config = dict(
    intermediate_size=2560,
    hidden_act='tanh_gelu',
    norm_eps=1e-05,
    bias='all',
    init_std_qkv=0.021,
    init_std_up=0.021,
    lr_mult_up=0.641,
    beta1=0.95,
    max_grad_norm=1.0,
    final_lr_fraction=0.0,
    batch_tokens=[65536, 131072, 196608],
    doc_mask=True,
    max_steps=7551,
    dataset='wikipedia_en',
)
Each number is 50 + 12 x the weight over its row's rms, rounded and kept within 0 to 99. Layers, rows and columns count from 0. The size before them is the row's rms in percent of the matrix's.

# up: layer 6 MLP up, 2560x512, rms 0.0684, rows 726-778, columns 0-63
# down: layer 6 MLP down (transposed), 2560x512, rms 0.0715, rows 726-777, columns 0-63
up726 098:56 69 59 51 31 70 64 56 58 36 29 64 42 63 66 53 72 39 53 53 40 40 58 55 44 43 55 43 49 76 67 53 65 54 45 40 43 52 61 50 45 52 51 57 76 49 36 30 48 38 46 52 54 34 73 75 33 47 65 40 38 58 47 37
down726 099:47 50 51 30 42 46 53 50 16 41 46 56 55 63 43 42 73 51 32 64 71 49 27 44 67 46 63 26 48 47 59 76 39 52 47 27 59 24 34 35 48 41 59 47 34 52 56 35 47 72 56 57 47 49 62 45 30 60 55 54 51 68 49 36
up727 089:57 67 58 72 29 57 54 39 34 46 51 55 49 52 30 47 54 61 42 40 33 66 51 57 53 44 37 43 49 51 52 72 29 40 50 26 49 53 52 37 54 64 48 58 59 42 52 43 46 43 45 62 41 38 49 45 60 64 84 42 38 47 58 53
down727 097:55 50 54 58 34 43 40 51 66 71 51 56 50 35 72 65 34 20 59 56 43 36 52 19 38 58 51 56 46 64 38 47 37 41 29 58 59 72 34 61 70 67 55 58 56 36 61 40 40 61 38 37 62 51 20 57 38 52 68 59 58 52 55 38
up728 093:20 59 73 62 55 58 45 63 76 44 31 42 33 54 50 60 53 35 72 70 55 53 48 51 25 53 48 55 60 30 67 47 50 40 33 53 59 63 48 52 41 65 45 80 40 46 67 56 28 50 44 59 57 30 51 51 40 47 62 57 33 42 50 41
down728 093:63 49 25 63 51 42 40 41 29 45 70 42 58 36 36 49 45 43 60 48 33 46 27 50 59 48 42 56 51 50 53 71 18 47 55 44 27 51 48 28 54 43 70 62 57 33 44 25 46 40 91 56 48 48 77 25 45 43 56 64 45 68 30 49
up729 104:43 39 68 32 39 40 55 52 54 43 51 49 42 42 57 55 42 58 40 36 47 49 55 53 54 52 37 49 53 66 56 38 52 56 51 57 45 33 61 31 38 47 49 38 59 39 57 71 49 69 70 38 43 53 53 62 64 37 44 45 55 34 42 44
down729 102:43 43 44 59 53 48 51 57 45 46 44 32 51 30 54 52 39 46 55 40 36 26 52 44 60 60 42 58 53 39 66 54 58 70 61 34 49 51 59 75 55 57 40 36 46 40 51 61 41 47 43 46 65 41 44 69 55 50 55 52 49 34 41 47
up730 101:60 42 49 47 63 58 41 45 59 57 58 70 57 72 50 59 69 36 41 67 47 36 47 50 39 56 56 63 45 73 46 44 44 53 61 45 57 52 60 58 58 47 72 50 65 59 51 49 33 58 40 49 48 66 31 49 50 41 46 37 55 31 48 63
down730 095:53 45 39 50 45 55 52 30 45 48 53 39 43 31 20 32 43 62 51 52 56 40 47 44 71 45 34 71 36 72 36 44 46 48 51 63 44 44 28 27 50 57 57 69 44 70 51 71 50 67 48 45 48 62 59 45 54 45 48 46 60 58 53 48
up731 099:40 35 48 41 61 62 56 46 53 40 50 47 67 45 54 68 38 53 12 51 50 36 40 48 66 60 44 51 70 76 59 43 42 48 54 82 60 40 33 48 24 72 59 35 50 39 40 66 61 42 38 43 49 28 39 43 52 35 52 45 30 56 53 46
down731 098:59 58 16 51 46 66 49 46 48 54 42 36 45 42 64 56 62 60 46 70 41 38 58 53 52 36 50 68 38 52 31 39 42 52 40 68 49 66 58 59 70 48 43 47 30 63 31 63 44 42 59 52 41 52 53 66 66 46 38 69 69 66 53 64
up732 093:22 71 61 61 37 40 53 63 56 54 42 61 42 45 56 49 69 59 41 63 64 42 69 36 58 50 62 57 58 51 53 43 31 70 41 55 54 66 59 39 42 51 48 32 35 74 40 44 48 61 63 50 27 56 51 68 38 52 25 40 52 19 60 68
down732 099:55 45 59 44 69 50 42 54 34 58 34 35 66 42 69 59 37 45 44 34 47 45 50 47 37 50 41 40 51 38 72 51 43 41 49 49 42 37 26 58 44 36 53 62 77 38 36 69 55 45 78 49 47 66 50 28 75 55 37 41 55 45 41 44
up733 103:49 44 52 58 39 49 62 40 45 55 43 25 49 41 61 27 43 30 37 49 31 64 55 48 50 66 52 52 30 57 59 70 39 35 67 68 65 56 35 44 59 72 59 59 44 54 49 49 49 31 43 62 55 44 72 45 23 67 71 54 62 70 50 57
down733 095:64 65 30 67 50 48 47 43 36 39 50 61 47 47 54 44 65 55 47 51 41 46 38 50 51 45 62 67 31 48 62 78 55 25 49 51 64 49 39 65 70 56 40 39 57 50 43 36 46 61 23 54 70 40 54 17 43 69 47 55 51 72 51 24
up734 094:64 55 69 53 54 55 62 37 69 45 46 62 55 35 44 64 61 48 59 50 49 52 46 59 72 54 43 65 56 39 32 45 61 68 42 44 51 64 41 42 54 50 60 48 55 64 50 41 26 69 56 52 64 44 50 44 47 68 63 44 53 37 64 47
down734 090:36 71 39 42 26 33 45 49 44 49 75 58 57 35 46 62 65 52 47 72 31 49 48 43 52 41 50 20 40 53 39 48 38 44 56 62 55 27 56 68 39 70 65 49 54 26 65 48 42 45 53 39 40 56 51 29 39 50 29 32 51 52 41 25
up735 102:52 63 54 48 64 69 53 47 49 57 58 49 56 67 43 62 37 50 43 62 68 39 38 60 60 48 48 54 50 65 34 29 73 30 34 45 58 64 42 48 44 52 59 73 45 33 71 71 33 40 41 62 45 59 45 37 39 50 42 33 59 63 43 71
down735 097:47 43 59 58 70 37 52 70 45 38 57 36 53 57 44 76 33 31 48 52 32 44 50 78 49 32 43 57 32 45 65 35 56 48 53 46 40 58 67 34 55 44 55 41 55 34 51 78 68 46 47 44 45 48 37 68 53 55 54 40 47 51 53 45
up736 095:43 30 33 46 66 37 48 61 54 60 56 49 41 52 48 47 35 39 70 41 55 45 33 59 49 45 54 46 53 63 63 63 63 36 51 34 51 52 53 48 37 38 49 50 45 33 41 42 56 28 82 67 78 61 44 30 58 59 58 33 39 46 43 33
down736 104:50 67 44 44 33 36 46 45 28 28 51 65 44 48 53 46 40 62 41 32 71 61 49 47 63 34 32 74 38 32 55 47 50 36 53 52 27 46 30 54 57 46 70 62 56 71 63 70 51 70 10 41 59 64 43 65 36 34 47 26 62 39 54 34
up737 102:34 25 65 46 52 43 51 45 68 65 59 61 74 44 46 51 33 33 52 42 56 54 64 64 21 57 53 36 53 52 39 41 55 37 47 47 53 62 37 50 53 63 46 49 54 49 56 69 49 55 69 49 51 69 44 59 68 51 57 64 59 63 42 51
down737 092:50 54 42 47 22 45 65 31 29 14 29 48 39 24 60 41 72 55 68 53 72 39 41 22 37 22 51 47 37 53 43 66 46 30 42 61 55 43 64 50 44 59 58 60 67 42 49 64 42 52 24 57 69 47 51 55 69 50 27 52 49 29 34 46
up738 097:55 34 55 31 45 70 26 69 46 39 51 72 44 56 59 34 61 40 46 45 73 62 58 61 40 54 37 54 42 51 51 39 59 46 51 54 44 52 52 56 74 44 51 49 33 29 45 41 45 38 62 32 40 47 41 69 60 48 52 55 66 75 36 48
down738 098:42 62 54 46 46 47 63 47 43 54 47 41 34 71 42 67 45 60 43 50 44 43 59 40 48 68 50 41 73 53 37 66 49 44 38 45 52 75 62 48 60 57 53 46 53 56 44 53 34 34 54 35 47 41 42 59 49 60 45 56 66 69 72 59
up739 108:51 53 58 57 66 44 54 47 68 45 25 43 44 57 64 48 54 57 41 36 54 46 56 50 35 58 42 48 66 44 56 49 29 39 67 40 43 37 51 46 46 56 37 49 60 64 57 53 57 50 43 44 47 54 19 46 50 57 47 52 42 61 56 44
down739 117:53 62 50 42 60 42 56 55 44 50 51 46 44 41 36 56 24 36 53 54 47 45 46 24 59 36 39 45 61 59 67 50 47 52 45 44 44 42 51 53 61 56 44 46 60 49 86 51 44 63 39 63 38 62 33 57 58 47 52 30 54 61 42 40
up740 100:68 52 47 68 78 44 59 58 60 39 62 46 56 60 70 41 37 67 62 50 59 33 33 39 27 62 52 24 42 38 47 07 48 55 58 62 36 63 75 51 54 58 44 39 63 38 46 39 68 40 35 47 56 53 57 81 55 25 52 42 53 42 53 54
down740 097:57 63 52 44 74 44 47 48 44 54 70 32 63 71 46 42 59 46 59 29 41 61 56 38 47 54 55 46 52 40 46 17 35 21 48 75 60 50 70 47 27 55 70 50 44 49 65 44 33 60 52 43 55 45 52 39 52 49 30 68 36 33 54 61
up741 098:34 71 57 34 61 56 43 70 56 62 44 38 50 55 61 41 57 43 48 44 39 49 55 49 42 70 42 43 47 56 37 69 41 48 50 38 48 50 50 63 72 46 44 54 72 47 46 34 52 66 43 51 57 41 61 59 66 53 59 48 31 17 55 80
down741 087:34 40 63 63 33 57 53 25 57 56 56 62 62 62 38 53 41 51 34 49 41 42 62 21 42 48 60 47 65 34 66 23 52 09 45 60 45 64 54 37 27 50 82 42 42 37 70 31 41 48 52 47 36 59 58 43 48 55 51 63 36 56 49 31
up742 101:51 38 43 53 30 55 52 55 39 57 63 53 49 56 68 61 63 18 39 69 42 55 67 65 45 66 23 51 62 43 62 42 48 36 27 59 55 33 59 38 61 43 48 37 23 43 49 50 58 36 72 36 51 51 38 51 58 64 60 30 63 44 68 27
down742 097:49 56 47 42 80 48 37 50 20 62 39 44 48 41 58 48 65 34 59 37 38 62 48 37 43 64 51 54 66 44 47 70 65 35 36 74 51 34 50 56 51 62 44 74 61 50 66 63 54 43 39 30 60 43 66 55 50 35 65 48 52 42 68 47
up743 101:28 46 39 47 56 51 53 58 58 63 71 56 50 50 57 67 27 54 36 60 33 41 75 63 67 59 42 55 52 45 50 52 54 37 63 57 61 55 47 69 65 26 57 53 44 47 39 61 42 55 44 44 54 68 39 34 55 46 66 67 38 64 47 68
down743 098:37 67 65 49 37 41 49 63 47 46 45 49 74 53 41 80 31 45 32 50 50 49 54 41 45 70 41 61 44 50 52 45 42 54 42 50 71 46 27 81 46 51 53 53 57 43 42 70 54 37 30 51 38 41 49 77 32 62 49 54 58 68 39 61
up744 076:43 61 52 50 31 39 31 55 34 51 48 57 40 25 64 42 36 59 42 55 79 41 50 56 54 43 44 39 39 53 44 58 37 47 75 27 34 34 58 51 52 58 48 57 60 62 47 38 38 83 56 52 47 54 42 52 66 46 56 54 35 31 36 44
down744 085:72 41 48 46 52 35 59 43 67 34 32 50 45 53 56 35 59 38 60 46 54 42 48 54 39 58 54 58 62 44 60 46 60 33 57 59 43 63 28 42 85 44 54 31 64 32 49 49 64 49 56 38 57 50 44 43 48 42 38 64 54 44 56 42
up745 098:41 50 71 36 55 25 53 56 72 63 61 51 70 50 20 68 57 50 54 39 70 37 61 75 59 58 41 51 70 49 57 38 60 33 32 58 46 56 31 68 47 49 34 44 53 42 34 49 42 61 36 49 37 45 40 49 35 55 25 41 50 56 53 60
down745 100:39 27 59 68 20 48 79 34 57 72 40 53 45 42 43 05 51 67 60 60 37 55 27 58 47 62 46 56 49 48 64 55 35 62 63 49 42 53 30 48 55 40 54 52 51 44 53 69 54 49 55 44 46 70 46 41 48 42 52 46 65 58 40 40
up746 100:61 41 37 42 44 44 42 53 63 48 41 34 68 65 34 57 42 24 44 36 40 39 66 60 55 56 54 56 65 54 14 77 50 34 64 54 68 58 59 42 46 37 39 41 53 50 38 40 72 50 55 38 34 43 34 18 51 51 60 57 50 43 21 63
down746 097:56 48 68 27 30 54 65 49 59 47 42 45 51 47 40 27 54 61 51 40 37 48 47 48 53 57 32 43 55 65 53 52 47 28 23 51 41 39 48 51 36 65 60 29 65 50 49 33 51 45 86 55 55 44 55 50 46 60 55 61 44 39 73 48
up747 094:62 48 43 49 50 54 52 53 33 40 57 39 56 58 53 40 46 42 35 66 72 55 42 29 42 68 44 50 51 70 41 51 50 53 58 58 54 43 54 40 39 75 62 44 39 51 50 87 50 71 33 65 47 38 54 39 71 27 50 69 68 54 42 55
down747 095:32 77 50 53 48 43 43 47 38 46 37 39 67 43 48 37 43 51 35 48 46 53 38 53 35 45 44 45 60 35 62 57 42 63 60 67 51 55 60 55 60 48 49 50 48 83 38 48 57 46 39 22 57 30 43 59 59 52 50 60 45 61 36 34
up748 107:59 64 56 58 34 80 76 69 57 54 56 43 41 46 45 60 40 62 43 55 54 32 38 58 51 55 62 41 55 84 53 46 52 31 44 42 75 35 56 48 41 23 37 53 32 52 40 40 45 30 57 53 42 37 59 50 52 63 49 51 77 39 44 51
down748 116:77 57 58 73 72 51 54 77 48 52 71 51 50 48 54 53 47 56 55 36 51 51 45 44 45 47 45 69 46 32 59 37 39 44 40 53 64 47 60 36 39 28 67 35 53 45 32 53 40 45 35 53 28 41 34 59 59 50 43 39 59 63 33 42
up749 108:51 60 46 40 44 42 26 54 35 42 48 58 52 56 66 36 45 44 47 67 69 45 44 57 50 53 56 60 47 64 59 44 55 87 32 51 69 48 18 58 21 40 22 64 46 31 50 50 65 57 33 38 57 31 32 42 52 31 47 38 56 33 67 49
down749 107:27 29 52 61 55 71 38 50 39 29 38 72 44 47 65 49 48 46 44 41 49 28 30 41 43 25 76 55 68 51 44 48 57 40 60 68 57 59 44 44 50 51 38 80 32 38 44 50 43 47 53 54 62 45 35 30 50 39 44 48 34 42 32 28
up750 107:57 36 53 66 47 63 64 66 51 49 41 53 60 45 23 31 39 47 44 39 43 46 45 41 34 58 70 57 43 61 40 56 57 51 35 42 28 63 55 55 34 36 43 50 55 43 57 24 38 38 53 42 38 32 32 65 66 71 66 50 60 42 37 26
down750 105:67 69 39 44 46 39 41 36 74 47 52 39 29 42 69 57 53 23 55 30 62 36 47 49 64 29 40 49 65 53 52 44 51 63 55 69 70 57 60 57 42 51 52 44 42 65 52 70 56 45 46 30 47 78 49 47 64 32 53 51 59 30 54 54
up751 096:52 49 63 41 41 46 50 50 57 60 40 58 52 68 46 38 28 45 51 65 45 53 46 48 72 54 45 42 41 43 58 42 40 51 52 69 24 57 36 35 49 83 54 36 49 47 47 39 51 47 62 48 55 37 47 56 67 60 54 38 23 67 47 66
down751 092:41 66 54 64 38 41 22 52 56 72 31 59 33 65 48 61 48 47 57 52 58 45 46 38 60 59 53 51 60 48 37 63 41 27 57 45 35 49 43 55 54 35 58 30 35 41 56 34 32 50 34 63 47 33 29 54 44 48 23 67 52 34 50 43
up752 129:20 73 52 50 61 32 52 62 57 57 57 62 27 71 41 54 57 62 59 54 40 37 32 33 77 46 56 30 57 47 69 40 60 05 46 45 45 40 38 56 37 34 36 35 54 54 52 47 35 50 42 36 51 53 51 47 61 39 59 50 50 45 39 64
down752 110:32 59 62 43 45 20 51 41 70 37 61 41 45 74 42 46 55 73 46 75 45 30 48 45 45 39 63 40 43 30 77 44 45 00 50 36 36 40 51 62 40 37 60 36 64 65 50 31 50 56 38 48 34 76 54 65 55 51 50 41 35 43 48 33
up753 104:50 72 56 57 35 52 46 37 50 64 50 26 52 44 45 45 50 37 49 54 42 38 49 20 50 52 55 54 35 43 50 41 41 51 46 69 73 46 41 33 35 53 39 54 46 27 53 54 61 42 46 56 40 57 46 68 54 64 62 48 41 48 48 52
down753 105:50 41 40 61 47 50 58 28 55 63 52 33 70 50 52 61 75 46 53 43 48 47 57 55 64 38 56 51 34 52 63 41 55 37 59 49 55 51 42 52 24 53 55 58 55 58 52 60 58 40 62 33 55 36 23 75 38 48 44 52 66 46 31 65
up754 103:41 40 52 74 56 45 65 58 58 64 32 54 41 71 58 24 61 41 32 53 68 45 26 62 71 78 44 54 19 45 59 47 61 45 62 75 55 64 36 51 39 46 69 46 51 55 53 48 37 58 48 40 45 47 42 27 34 48 60 63 48 49 39 51
down754 101:48 42 50 42 47 46 57 55 51 52 46 48 35 62 49 50 61 60 54 43 60 36 47 47 82 68 61 25 55 52 46 44 75 44 33 60 50 40 52 41 65 53 51 45 61 14 55 46 45 15 27 65 63 55 54 59 64 64 48 50 55 66 64 42
up755 100:55 44 47 76 36 52 57 66 41 47 80 36 47 61 55 50 50 46 36 39 48 58 48 86 28 44 61 37 42 59 59 39 45 40 62 47 63 51 35 51 25 49 48 49 51 46 59 69 36 54 39 56 68 51 48 35 33 37 39 27 58 49 29 73
down755 091:55 49 51 59 65 14 37 50 53 51 65 51 54 48 40 41 60 42 71 38 61 36 40 41 42 56 41 49 25 51 50 49 41 67 66 62 56 49 70 57 54 45 28 62 40 75 52 53 41 37 77 46 56 74 56 34 57 59 61 29 52 39 43 22
up756 089:50 51 38 52 41 63 55 52 17 69 47 42 36 39 45 62 41 31 45 49 48 55 47 48 17 76 49 56 73 58 53 59 64 64 56 62 35 54 70 48 43 55 68 47 78 66 90 56 45 70 49 29 39 44 55 61 48 47 31 50 62 53 38 51
down756 101:60 32 55 34 46 61 39 32 65 56 55 40 40 57 46 21 42 85 56 44 54 45 50 45 54 57 46 66 24 50 48 37 48 43 66 34 41 33 45 60 51 54 66 45 41 49 42 42 57 64 36 45 68 66 56 42 47 54 65 76 49 35 55 46
up757 101:30 53 45 58 76 29 60 47 54 47 30 42 45 35 44 47 45 48 57 53 37 35 63 45 43 49 48 52 34 59 59 43 58 67 40 39 60 59 38 46 52 54 45 52 49 64 59 67 29 72 44 63 39 47 29 37 50 34 50 44 65 57 51 49
down757 095:41 57 48 40 57 50 57 44 68 45 26 48 48 66 48 22 27 60 58 64 34 33 55 59 53 08 38 58 54 22 43 42 60 66 37 39 53 71 45 50 51 26 32 49 55 40 49 44 36 72 44 85 49 51 53 53 50 74 60 50 32 55 65 23
up758 096:62 21 51 43 63 46 46 59 37 54 60 29 48 67 53 29 65 56 35 49 54 50 57 45 30 64 45 42 63 52 50 35 54 73 50 56 46 38 42 42 50 56 72 39 36 68 74 81 52 47 67 47 45 67 44 50 45 61 57 46 46 67 49 55
down758 094:38 40 67 52 64 77 65 51 31 63 63 54 52 58 42 54 47 47 35 47 58 13 32 70 43 58 72 35 48 54 34 55 47 48 69 55 55 35 57 50 61 45 35 48 45 50 53 39 51 54 69 33 50 57 44 38 46 50 43 45 69 50 47 44
up759 093:62 48 58 44 46 64 33 53 52 52 52 58 49 43 67 58 47 51 49 67 41 59 64 26 49 52 46 39 40 42 45 50 57 71 61 61 48 54 75 56 43 78 63 44 50 63 50 41 47 49 44 39 63 54 47 36 50 59 72 62 77 30 58 58
down759 084:48 30 45 56 56 80 41 56 38 41 68 60 68 28 28 43 55 53 61 53 67 59 58 50 54 53 62 69 76 64 38 74 45 43 38 48 56 44 43 42 41 33 29 56 67 38 32 49 37 40 43 81 37 64 59 46 56 55 41 53 35 53 42 53
up760 099:48 38 44 37 47 60 61 34 46 52 40 51 69 37 42 60 47 68 58 52 38 51 47 63 36 75 71 40 64 34 59 39 38 48 33 51 54 52 86 38 50 54 58 53 67 48 58 50 55 65 35 78 59 13 55 46 55 33 70 49 70 46 58 66
down760 096:51 43 51 53 92 58 47 39 44 36 57 45 47 42 77 79 44 31 36 47 54 35 59 35 38 35 55 40 34 43 49 39 54 35 65 65 58 49 70 46 52 70 41 63 41 49 57 36 72 51 55 44 53 48 29 60 53 62 51 49 34 38 46 43
up761 114:42 37 43 64 54 39 57 44 45 58 38 50 29 72 51 61 59 56 41 62 31 34 64 46 46 49 41 65 60 61 48 39 61 73 61 54 43 60 54 58 82 54 32 55 61 58 44 30 61 37 48 61 65 62 54 51 36 26 51 58 48 46 39 58
down761 110:54 41 39 49 65 38 68 42 47 49 43 54 53 54 55 52 66 36 44 54 27 42 57 24 37 13 81 69 52 28 70 69 67 54 67 36 56 44 54 64 66 52 36 29 43 36 46 58 26 64 48 48 56 58 41 59 43 44 44 77 68 31 57 44
up762 101:54 50 51 51 51 64 63 32 33 38 46 32 22 84 68 44 64 64 60 45 75 58 59 59 39 62 50 30 62 66 65 48 72 46 41 44 47 37 45 62 28 64 57 58 60 25 54 36 51 58 52 35 50 51 63 40 29 45 61 48 48 46 52 45
down762 100:38 51 41 53 49 47 40 51 53 60 47 48 48 68 34 69 51 58 56 46 46 51 48 43 48 52 86 63 49 54 59 66 61 64 70 64 56 57 51 52 49 50 55 47 37 35 56 49 52 43 35 54 47 39 83 66 53 34 62 69 28 29 42 28
up763 100:48 41 55 37 39 42 52 49 52 52 50 67 57 66 54 38 59 55 70 55 42 62 49 46 54 33 59 61 42 48 50 43 45 51 44 58 54 43 71 19 48 49 64 51 54 47 69 49 47 64 56 56 47 62 57 47 57 56 62 60 50 61 56 35
down763 100:62 49 56 41 43 49 63 38 25 56 42 55 31 67 21 61 67 63 46 49 60 57 44 50 44 65 63 47 74 46 68 71 40 58 57 33 50 54 70 51 41 64 46 63 58 50 47 54 68 52 58 65 43 39 42 34 50 56 56 24 51 66 74 47
up764 104:43 46 33 64 51 50 49 52 47 44 39 39 47 72 51 65 42 53 50 51 39 22 48 43 49 70 57 68 33 43 47 49 42 78 63 51 62 61 49 39 61 40 63 25 69 37 36 58 47 37 52 44 38 60 32 37 57 68 50 51 57 56 51 54
down764 106:62 31 35 64 62 45 60 40 47 71 49 32 59 44 57 53 52 49 41 52 69 69 27 66 34 43 45 29 63 48 42 67 50 46 40 60 47 52 73 64 47 43 54 60 52 34 61 39 39 69 38 32 47 58 56 57 53 53 44 61 20 61 14 60
up765 106:39 42 74 47 34 68 55 51 49 40 44 41 28 39 53 30 42 38 51 47 73 60 40 41 38 61 29 48 56 74 55 40 64 30 64 58 33 77 39 31 34 59 38 65 59 53 49 47 56 54 44 46 44 35 40 73 49 64 80 57 31 50 63 56
down765 108:57 58 54 47 42 71 50 50 65 46 45 73 39 38 57 38 65 59 39 60 45 73 58 52 52 35 47 51 69 41 38 45 55 48 34 35 40 55 58 51 64 29 46 48 52 57 53 26 64 51 37 61 57 35 44 73 51 45 61 59 49 54 27 45
up766 102:38 50 60 49 52 56 30 57 39 56 55 43 63 43 44 64 58 48 15 34 50 53 70 45 32 59 21 32 54 63 49 33 37 60 61 49 72 44 60 75 54 38 39 38 51 44 38 36 60 50 44 72 72 64 62 43 50 43 58 64 47 55 53 26
down766 099:32 46 39 45 65 42 50 40 49 37 54 60 73 52 39 33 53 47 34 47 28 64 61 57 44 44 39 49 60 48 73 42 65 62 56 47 36 37 50 71 62 38 55 54 50 45 53 47 57 41 45 41 59 76 69 63 20 58 51 60 37 28 27 52
up767 100:69 29 57 47 52 30 47 39 44 46 56 50 70 45 58 42 50 53 44 58 55 41 50 69 67 46 52 42 43 45 44 50 51 54 46 69 51 45 49 58 75 57 55 62 56 49 48 44 63 59 56 43 57 56 54 57 46 28 78 69 47 66 58 28
down767 100:40 46 41 53 43 42 72 54 70 47 37 45 64 46 76 63 46 52 66 58 36 40 75 42 53 36 33 58 29 31 62 46 52 60 57 30 41 54 26 43 64 42 36 35 33 49 37 49 43 65 50 38 65 42 59 46 54 60 38 18 50 33 43 57
up768 105:23 44 63 50 43 32 20 58 44 41 62 39 58 50 61 62 38 31 48 56 45 46 18 71 48 38 67 75 52 43 56 62 47 67 53 51 37 26 40 30 62 46 67 52 60 54 54 35 35 61 22 55 45 56 43 42 52 49 31 56 54 65 51 60
down768 106:32 50 48 48 57 39 37 74 41 55 64 44 50 38 41 45 40 57 43 59 49 56 42 68 43 66 54 47 42 43 45 69 64 51 61 47 50 38 30 43 49 48 56 66 53 37 67 64 39 45 49 39 23 36 46 57 54 63 60 43 60 62 41 64
up769 107:30 44 65 49 51 38 68 51 57 42 22 57 54 53 56 38 56 28 64 50 61 67 50 61 38 33 57 26 46 35 53 36 74 28 60 46 45 60 48 39 47 49 53 57 60 63 66 36 50 30 41 43 48 29 46 42 52 49 55 36 56 56 66 41
down769 105:40 48 43 48 62 37 33 41 62 42 41 42 43 35 77 50 72 78 70 69 34 64 30 40 42 70 38 60 61 70 44 60 53 40 55 47 28 53 39 40 55 46 21 65 52 42 42 28 68 59 67 61 57 78 54 44 49 53 46 44 45 48 57 38
up770 101:65 49 63 46 63 50 41 34 51 75 67 40 31 35 63 59 47 50 61 44 35 58 59 39 20 51 50 67 67 37 50 71 61 50 40 43 43 70 46 32 52 64 53 49 21 54 49 53 79 51 56 53 68 58 38 61 56 55 73 58 54 38 66 50
down770 090:44 62 52 50 41 42 44 58 49 27 54 26 36 44 40 63 44 68 80 50 59 60 63 42 60 21 14 75 45 51 51 62 44 50 35 59 30 31 34 61 49 70 39 53 53 57 62 35 58 47 39 68 63 48 51 51 69 41 42 67 43 63 42 45
up771 096:49 60 55 59 66 37 44 52 62 53 51 65 49 59 54 44 43 57 32 47 65 51 42 55 56 35 48 63 44 59 50 55 39 29 46 45 55 55 43 37 70 51 45 48 43 73 63 18 36 51 68 46 71 53 44 63 57 51 52 49 50 36 51 45
down771 101:73 50 52 43 62 57 64 26 53 60 34 55 50 52 68 56 29 64 48 39 48 33 58 47 74 65 52 47 50 50 49 57 48 42 44 52 51 37 48 84 54 50 37 68 69 51 44 59 45 33 39 52 64 63 38 62 38 57 69 38 31 40 54 51
up772 136:40 42 46 40 48 74 55 55 72 67 54 47 57 43 39 42 28 35 42 36 46 53 39 47 66 28 51 42 33 66 79 55 41 49 64 65 52 65 13 49 45 63 46 75 44 30 70 55 29 54 63 50 56 54 47 55 51 56 47 59 59 49 45 29
down772 114:52 68 44 23 49 58 78 43 79 62 54 46 65 56 50 46 33 45 50 24 67 44 48 63 39 47 57 53 43 50 75 48 54 33 61 69 39 64 37 51 49 56 55 74 55 26 74 61 34 49 55 40 44 53 47 54 41 65 30 61 43 51 40 13
up773 102:53 37 43 50 54 48 57 65 52 51 45 36 59 59 25 57 60 48 41 40 55 35 54 64 42 37 37 52 39 62 45 36 46 54 52 58 41 74 47 32 31 53 60 49 28 58 55 48 44 56 34 53 48 67 34 34 34 45 55 27 51 54 53 55
down773 100:47 57 25 37 56 70 56 50 48 45 57 47 37 70 31 52 40 46 46 58 65 40 66 31 47 75 48 73 45 65 35 50 56 70 44 52 44 46 34 69 43 54 61 59 58 59 40 71 58 54 48 57 36 33 67 45 38 63 55 51 51 56 50 36
up774 100:65 49 30 63 53 52 43 74 46 57 41 54 52 57 42 33 52 49 59 68 49 45 29 61 61 65 42 41 54 37 75 50 74 57 49 64 40 65 37 37 64 45 64 51 43 66 49 49 76 57 49 42 58 47 48 47 54 38 56 44 47 49 48 59
down774 095:27 64 52 38 60 55 53 54 34 43 43 67 57 56 34 55 48 64 43 46 59 49 65 38 48 58 30 26 53 52 48 61 48 48 43 49 50 52 61 39 35 52 46 51 53 49 57 54 26 71 49 64 56 19 55 57 73 41 44 37 55 47 45 63
up775 099:61 68 34 46 28 43 63 47 50 59 57 63 53 51 76 54 55 46 26 51 48 28 61 68 61 41 45 56 29 70 67 41 36 56 58 57 35 71 63 39 51 45 67 67 53 53 43 43 38 40 32 21 35 40 28 36 57 41 46 44 51 66 48 57
down775 095:57 59 47 39 64 44 21 37 51 39 58 40 56 34 37 50 40 47 60 54 67 52 45 31 40 55 69 60 40 31 54 48 60 46 56 59 49 70 26 37 72 17 31 31 42 67 66 30 31 48 43 42 17 51 60 51 36 37 53 57 27 57 40 48
up776 096:55 51 55 54 27 40 54 65 27 56 46 56 43 58 50 80 40 64 30 40 54 57 60 53 53 49 55 26 46 39 63 58 50 60 52 50 56 43 44 55 56 73 65 52 70 48 52 52 47 58 40 56 39 31 47 48 52 59 54 32 27 38 43 55
down776 095:48 44 56 58 54 45 56 45 51 65 64 49 59 42 55 48 30 43 28 58 37 71 43 46 33 44 49 41 56 42 52 59 22 48 60 55 58 41 43 47 59 53 42 40 66 53 70 52 59 61 37 35 43 40 42 42 36 52 41 71 42 67 40 57
up777 099:62 74 31 54 58 40 67 67 31 64 43 50 46 43 59 68 48 60 41 64 52 32 56 56 65 43 39 56 49 55 35 19 55 44 66 84 48 69 49 60 61 25 42 51 59 29 39 72 54 65 44 53 20 45 33 45 56 55 29 38 54 65 52 57
down777 100:45 47 63 36 44 51 56 61 55 54 70 35 38 63 63 56 46 47 36 43 48 61 44 34 69 63 40 52 52 62 48 38 34 57 45 52 49 63 33 64 46 40 41 71 50 45 50 19 43 28 37 71 41 29 44 51 38 57 53 34 49 66 48 42
up778 103:25 56 49 60 50 38 53 43 39 57 31 52 40 61 41 55 72 56 45 47 49 53 51 61 35 45 47 50 69 47 23 35 53 68 45 58 85 40 40 47 36 59 51 53 48 44 47 47 48 50 38 69 26 54 33 22 55 72 48 66 30 50 40 73